From a checkpoint of a small transformer trained on Wikipedia: 9308 steps.
Each number is 128 + 32 x the weight over its row's rms, rounded and kept within 0 to 255. Layers, rows and columns count from 0. Numbers have three digits each. The size before them is the row's rms in percent of the matrix's.

# v: layer 6 attention value, 128x256, rms 0.135, rows 75-91, columns 0-127
# o: layer 6 attention output (transposed), 256x256, rms 0.327, rows 139-154,203-218, columns 0-127
v75 095:156102187116054138151146118110064135157149144091124120187065094113092140093154171126136149137123228179158147177077137139078118114141147143131138085110094103093150105081149180141124166103136124171138121117124067133110134136121054144097130133109162087139106150111196184099156160130088119137110186121167156141143101186123173138122159169145146146103079143126142145065168154143114170146102
o139 101:116136072177122112109120131165165130146122212149125114115056123167155148144084113139148155129146161130092154070119234105109099105113130145143101114135154141171124095110169164103098078140132168128087130124117130165114059116150140100144127125126170144122112131133085180112143114132085157137128183136103162111082134143180142157130111174139093109176127136139137154150065069135116107136175
o203 098:166141100057107116092157138066129172163154102083183132138134147097054150101168169147163156109093144177135140189155100137101113137140123132142124131115105130110081107128120112132128149112125091110185098164168115121099163153151107131186080140130152090128083124108145132193178116134090106186065093156157168147164127128119129068162161108113140147100123159078117109066138101107153153104071
v76 092:132087121190158119102168068146123124107096117139121142125154133143095130133130060054112071154174123176168151112145139157117114107162170183171155095154178109193145154102072153133118111115078100113122103164151137143129108155159142129125163139125108162174140145112115118103097132159169109098155122096082111076078088152105148099101144107182069144071126186080094178153127221157141141161170
o140 098:182105089142040153085136162133142069169114129081118071134134136107115137092141160145116119104164096134081070079127094172158079153099100093141121109137133142144083092166120114124097117160110130149127139153166120166175109108140058199128118058130157129109120106115166134130069061106098057089132195121222106178135130124169147136142146111133153090137112072102151101139120083161159155124144
o204 095:172151117138171096136100064113153144142168137121156172172144056134138134172127074108114098176147108103149106083119159081086195151123181109102128093179086117193142125131079114115179082143135173162062179155123087133098097088113141099115097135110119167125120118137081099109099152120142114072157136160119150056098133161147175089110065117081125104095092104134119177140079127117101141146137
v77 089:166123141136099179128128115151105140157092106138156099139113173067142150152119086172116093177111099137103168125146075094116105125116140195112172145140196101115133120162130163169127055133160120172132148101120094161149118107085146156161155084106134096115152103151117107115088105050084186136148104153153073106133195096098124115122143147074112126208180117097134204084092130119148176091139
o141 090:137161121093152125078180183120151113108135156089160114143082135144140094156085141127127148109153089141099113080071096174156143181150179150133113062138104138134093102119146124107109105115157123137126123132137128122146135122157092108057176118080125147145120135192133160173102066158099118126158096128143080145118103180197183141129105154179189104117164116115097190131117162141077083154101
o205 098:143103132102147149162102096101123121172135123148157121155137126068143131144089077203115132137102100085153102143142099128142112128067132073104161155106112070112137136190184134117092135129174128146119137141108132171066116139133131138081141160113123202119131071075142116120119129114133165089151137147106153146065146144091099141114158185066124135215192075106116131073098187142099140097088
v78 091:152136078144168140142115148105121141139154129116128155170174089117082188172170126139171165140096132085177132122134072190137090129139146143126165127100145188063154138114080103110181118139125183170104099129113096118111111137148095105121166106040076178109066144122197145177151159188099159133158080147105172110133135072146136114187091117153160120137115190159162102111115095092159089102096
o142 087:062119120192120127129085146154086105154123171098082109164160138143132103132124117174088147140138141185139159107174111055109188128136179146148136176119132128099113109124185110131133107157159099182095155093069086111175128109141095154166112104171128155144113130121088155119092120103131134100114118103146126149150152179111087104086106166135116193169124148101139117126099120003105112170139
o206 097:204180099092145122117144118130153128177120131122112114152153124132084148132172161111097192158049189151112136138070075156144135153181133114120183076081133140097151124143120114128177125163149098103113111090080118107107144130108128138079159080063142107139154095173160087109068123141127144071137133097169150159069125105151152100175100097141159154150145118118123100105124105139133129130126
v79 097:162158124112119136067149153100161163098166166096069126157138161100133123139122154147104156102095138159071084106115122147129154143154114119119121181146175082077055025127117104141100073129143143149112132136159153179145120095141105050105108082140166106153163170148156122142074081158132162108136069070094086109126149071108105101156144130154138128125140146100103159146150120140122147122158
o143 100:093084129175108152144149111181029159145140142103106098168138091106094164114117150128093156101163137105166134084160137156155099101138108179141118124088147161112117091161197158120093101130194096114138182113114089108123095133093155157121166137134122117119113161119097164181136204092142059168118135088167100088087118113159179082145114148127123088198067170129122085110077128097106147150097
o207 099:097155195135154098135114133079186075119158097182201147086134141120133095105086122132181192142060106159152156085157066161160139110138161129157153124119124114116129104127105072105106117152100114126074077138179121139080132131148104092141077186169151164123107194126118091132183108188063190140121129118147159149185156112087083148092148039142106149146138154142132174118142153186107126145101
v80 093:145173134092170136126149182095081123116139098166109138105112093142144103124102093112099136076134098103138186095173144082105094170114142129095092142092127145137136217109178114049118081067103140152094156154141119180113121099121140108164144185095150091141114090147133155215103145104197104182195102120111139217154173145090123112134132137171091079198130110131124135130171122058163103093125
o144 085:124140161110107162105115110104169116128134151102144120127186137126061148167182158162211132078131082154147144147135121097138159110204089110123182094107139109097127152139092118132113149170178170197139111144094166093104197130136148110057165081074101153134129158128141139115162111165098176089105123120093144158133136120120093117123093128166174107086116134104104174107148177128157130100132
o208 101:167170125130116103142158060074045139141106183143161096211077101111157142145159086156077154096182190117144139105150206114173068177120163099161116133164153109150174160136191138105193126120117081113121132185105154134147098074140093106183147109175172174138126129100117141151122147046112112153142136162134146137172138157177188166088158124075114137170149162183149126119130105096100123120138
v81 086:149193168165081138108161118142130069163144115119117096120112104182144133081160092188141119144170095095137089148090089135124093124160171138134119121172179139160126142135201121111094120141085150085089106089121110151126067152132169142120176148194105126097135145145104082181177127196118165135135093155143148107053153125127118132118101162163094161106129163140153127128165175102154138132114
o145 101:215125055081123096066179175108147155127095130111146086153091106098117082108077166049121070204127167073082144140181103185165065090140167169183127109108189124106129123129126099168146115130119140109154121096110157142130157170131145081150123150151132112172153163149089118127120112087146168123121129140102130123158173116144121152108216168164116051154113163112110129094121136131118139131152
o209 083:087096121131152156111101085151139094117120170123111158126166067165144140148157087176147100083077134182176157132122204071127145154135099164139104084133137146174145190166145191110091071164112201103159079132131082159213118092102193109126177119165145095143081133120114129119144134168152104118133151123146147098144080136142120132119112115159139154165050202128201163098108110100095087108162
v82 091:120111112121129115176112076206139162088119140121120128132119140153115127150113157086099087169102109096115116159104202133071095101115197136096129114066135091117141182171111085162134107131151063127089128136133099081192117143108151163113097159090134099098107131184116155166081103081125150126113103108097118114120089108134115091108188151136081172138071105137121160134076177115128077112176
o146 097:156103154131126122097061159059135181139121123208083170129106108103136052180139148137121145059152194140133098142122110139141143135103129148108103143123187138087132101087146168045153128165141166081134116093128119130085120092129118180144116148189119133127113082104113146073144157123064088169111094080169151154146168101120106147037107129133130152153080093213143159128158153091074204114106
o210 091:104182132035109113106115108122150147113147137151166097103115135145152183171081146136113108098095108146079150199141255108153092127132169149140089122160160146165102136162139100125160119126101094118142115193152206145133114134136091086127097169090069143154119136163149096121156048070145133119179117097109119145103090164111116115109146085175108148144132114117144160177069118120074127181134
v83 089:109134125067102126133190182103070052173160119178092129134199135089133146167075124123174155079162161120152146129117074092106135141133147091180128097089139139160147079135114120129120129078123176101110137117091099136106141107162061127099109125125142132123169093193114083095133109105122118139158094147136178116194134117109082112123096100096186120130089171184155152118147171094149140114157
o147 096:187072104170141075130141110077172112138151084103126150124138046127146110149105108089165151205116120155106091092112067094205095137151104108116121133132087136123150117158139149148151144171124118173114175085126111107153096153095131134110150126108128185097135176142115166156153132174144158104143065081146108157113112139143163116118107112147113072158175138083128176149151091178176131119126
o211 093:158136134108034133154180167138108160148143117144161108145106159121052173113161172156121151087130179092114128143117064100123120122103106123147099101096158112127101126113059100096100131104075115162118158163128203102133139055140120178071087126042151127144171110158088135068122130194070214122140113127127151092121047128117060073126113151118147157158104144150104057129102124107140166118118
v84 090:091106092146126138091070099116169080147129136091162145167175165181144091088108161131150099083152144108143135133192156112050111138126099160115133088037088113163151162105080103102142150134119157133165118123133126114185083147112118140109213100135128098097106128158128091129149091169142084128142078117167116132108173125099084141115126165117124130027181119110080137176140109113100080160108
o148 096:088198120138148143072130150125183168142166084165132129113106145136104080129099180134075134155159141154122159131111132160151102076166071150121140178236128165116117083151137124185114153127178094149096131080129097179095126125115172148175121124148157135196141165102098120177100140124180163060120176136094130080056084075122164171139127171094093110137168093071134110154117114127145147132082
o212 092:212143106127099148094111144113134182090107142143159138166161140155131142128104149099134129085077150106071125132104226068075064131111127127119085149108176059177093196161136128117124137165178139111129131140141116147193074123083101120131188142125129153112114101138101122130063089056113083135173123140199090105110135152086093064117131092126072119054142129115120147134128129174102152146118
v85 090:141102200088141166171117103159106104107145103160158098152135108138130132087147101109134150066124141095135063159111168093083108132133139116123109139144068130114143148117179118094129163094186137093085198172067173052138134073145070137173158136150124135194089136079117113062108170097129074091165186157077110122084077068150152117180135150137134154080178118139092125130164147090135145160151
o149 088:088143099104159130141132168091089140067139073041134193167122137118113144127091111143088135120135064136098169093118198127109224133160181118144079122142083129150096157135110165177183112095144157140139149105136128106160181114126188135131146107154130111104118149136173101137102151105117097135132198137124124179164148105117084079128111103133131085134120069165096159158146154139110136203112
o213 096:134139087128076063100218111154118090158083106144145083135180142149137092111160098105102160094089154152167023151133106120127128144155142164117142121054134113087100122095133052111095189144069101198105141123143168105140132123104103214151104132132114136129071122135081111106164118127098078133148142211099114069124143132179174095128142141174092147126105148091086113132134100082155116112095
v86 092:144139162156102106125157109137150174184161141168160124150156209087186085110209154106143150124112161103154098117112126169117207124085062102157101129119099169088134122152086124079126158135179058176190093155107106116087140075137128160090124097108125162099122131115156103139106158102149114103124104198179100110078119103210064220113177089136121109084132082105139149138130120080124150087107
o150 096:077156115133160131162077144108113127091118043138099155196136092113154118135094148049078083099125072082083116080171220159140134101133121124077142112142117127129153164122147133173129125109094112089066138138097082156088124125093133134119104150095130050139115116121126101165137132098175109087131082098068127139158117102141106096141111110135145176163135132183097090119113137134139088143138
o214 093:113125212120107107142093122108119226186159115095158140089147155113112114181208101103140182121135185139154162119134024111099160133141131151176100116156126129131131157148106105101124121078166122186135119135121104154110131076064136134083159101120125188148110107158145163138126107148114079131079116157171091085090193154121127179094145103124136068111158112081146093096127122112143092131140
v87 096:063131167135185121070104116203105161067105120161140079101077150119152186158097102117140116087116198137106125079067151108085156100110147114103150142118127144085161074067179157124127115146130104063070104124105135117113100102144090152109142111091115136065099150147097176151079160165145175138171134163112135160132152122150123149120193053095139165171159160132145149183107101097127131136161
o151 109:183113101117174133173125126151150158136144079164146135115081153137174126114147134135121123116127138169146118121092083130127146114170177128086090140126067110125105136144111112116112140143128142118096111083102126130062131100063112135126078132149152061117084055176116168122136110129097110121144093126178137156102141123168138131094104189124098085118082126161126168164128167148149123145145
o215 097:040166160109102135102175125134165089133109126103122069131152101163140110105093124104145157130086150122118109119045210087129115151130115100134146140155095112112110109096166086135178106168079138086140151156106140160152165141141119127151157131131061112127109095129105125160137193239093198130112073154124104071156140100177126139134177093158074138111080157134131135140150116068195173128090
v88 092:152152163157157137121123172128096111156144094121092181180158156117180131092143171111080138101140079113128142176114120128116138130083091153110116146102082110142154130173096148118157170134124153138097174166162077126123159150093145146105129123167163151098172124096095102132157150150172135087114139107134138185116106114159123163107127119092097105082119138177138087151071123163157078092182
o152 098:111129165036097133086088141057131143103138166140144093055168058126132134131137136056140120154115106136131095111078062145154121163143192156091127146126127126138146136110076158106126109061114131165128196104039130173090164132106186159090149095133110098125111134124094134173183106164173092108158129164066146110091158142160071074134188132132119110152079165126073137116138170108122133157136
o216 092:124150102128107169177110137120127158138182095137095124140089144116136168130156141103097129130132102137169103099131081155095101117082088127145052141149128116137120117136146179111152129131164098085148077176181113186157146130110141091121092083100179126153182053092116095127073142126130094128105146119117099162158052102112117136059088156081127081106178118098143124214092105125083172186122
v89 093:101126122144121116075094141160066125127089080123140110142107088146150110112149142123139100215141105188093149141159063162091072114207065077143141142183108120147082137129073089200137090061155123145104131112157178133108047129048172118098120126150151110134134175194130118137157089135122063131111181144124110088090094085184106093196141112093104136126111148123189204115146139099075144165164
o153 105:192082157122131081082133145070166144106190156139111125160177127127128103126098101036083070123190119150086049205131114190142119122107141146109177124147122142184118130116133192117165142150123157107111122175136108170129180148190057125135117108119190144118179110053156187136076114054131160116137105146126083119123149146148132125150110137165140129097071152170096097182093111124156154113101
o217 089:069165128137184164102135180186120114112128122154088124126134130149108098145111166116103117177055155108096175146150119164145075149145103117164124144125144133108146072179139094122129150108138034142154112071122189092111120104140168125144144125189096111144101210107166125151144098197161119127126117149200116117205145098159098126159169097159147168188075151128126156076100083146073136145159
v90 092:128072138125022124140157068100120143096155159137109123116050101165160134109115097149125089078112172178081119151130126135086095092147131091156125163121140073144137158141097144104146161124109105070128092140180089091162137067136023118142194075123132142145135132129146121175156089095135128127126142174118130121137157083139140062077190128129144138137096176186145122155086101083114127131093
o154 100:151136059146128139097157153144153146136164143125140146127152197143110164141091150111071110191201167128117110102107042154077121125156098154138140153156144133217108083111175134109146075099158103144116129162190169164150068161092118167175116161116205109047144086187128146146086080137133138135108104114121098166158136161135193126166085137080103169122107156150111116139155115176137088154073
o218 087:081134113164036097110169107095147130144125109085136126148069135169091126054176165130165128081146209125117139131149157162120135105090095106151108107127128110105128131084106132152163099129093124044082145147080133111123194078118109108100165094197118104111162113134162098151085158106145138163149144179151078150124085070118072094036103127139165060110082169134074115119159122090085110133115
v91 088:102113157145130096107062168131088157170143160147115105150082088149100139117129091133173166097127110145191077129151135072105143088122186097131084191174099146152157165171165160044148130114133146135104098169176132082151172116168130144113107104120085109066125094142105143146116094143093126134159164164116117119123123149092109129135139060155102103104135099156099141165130149179121097115148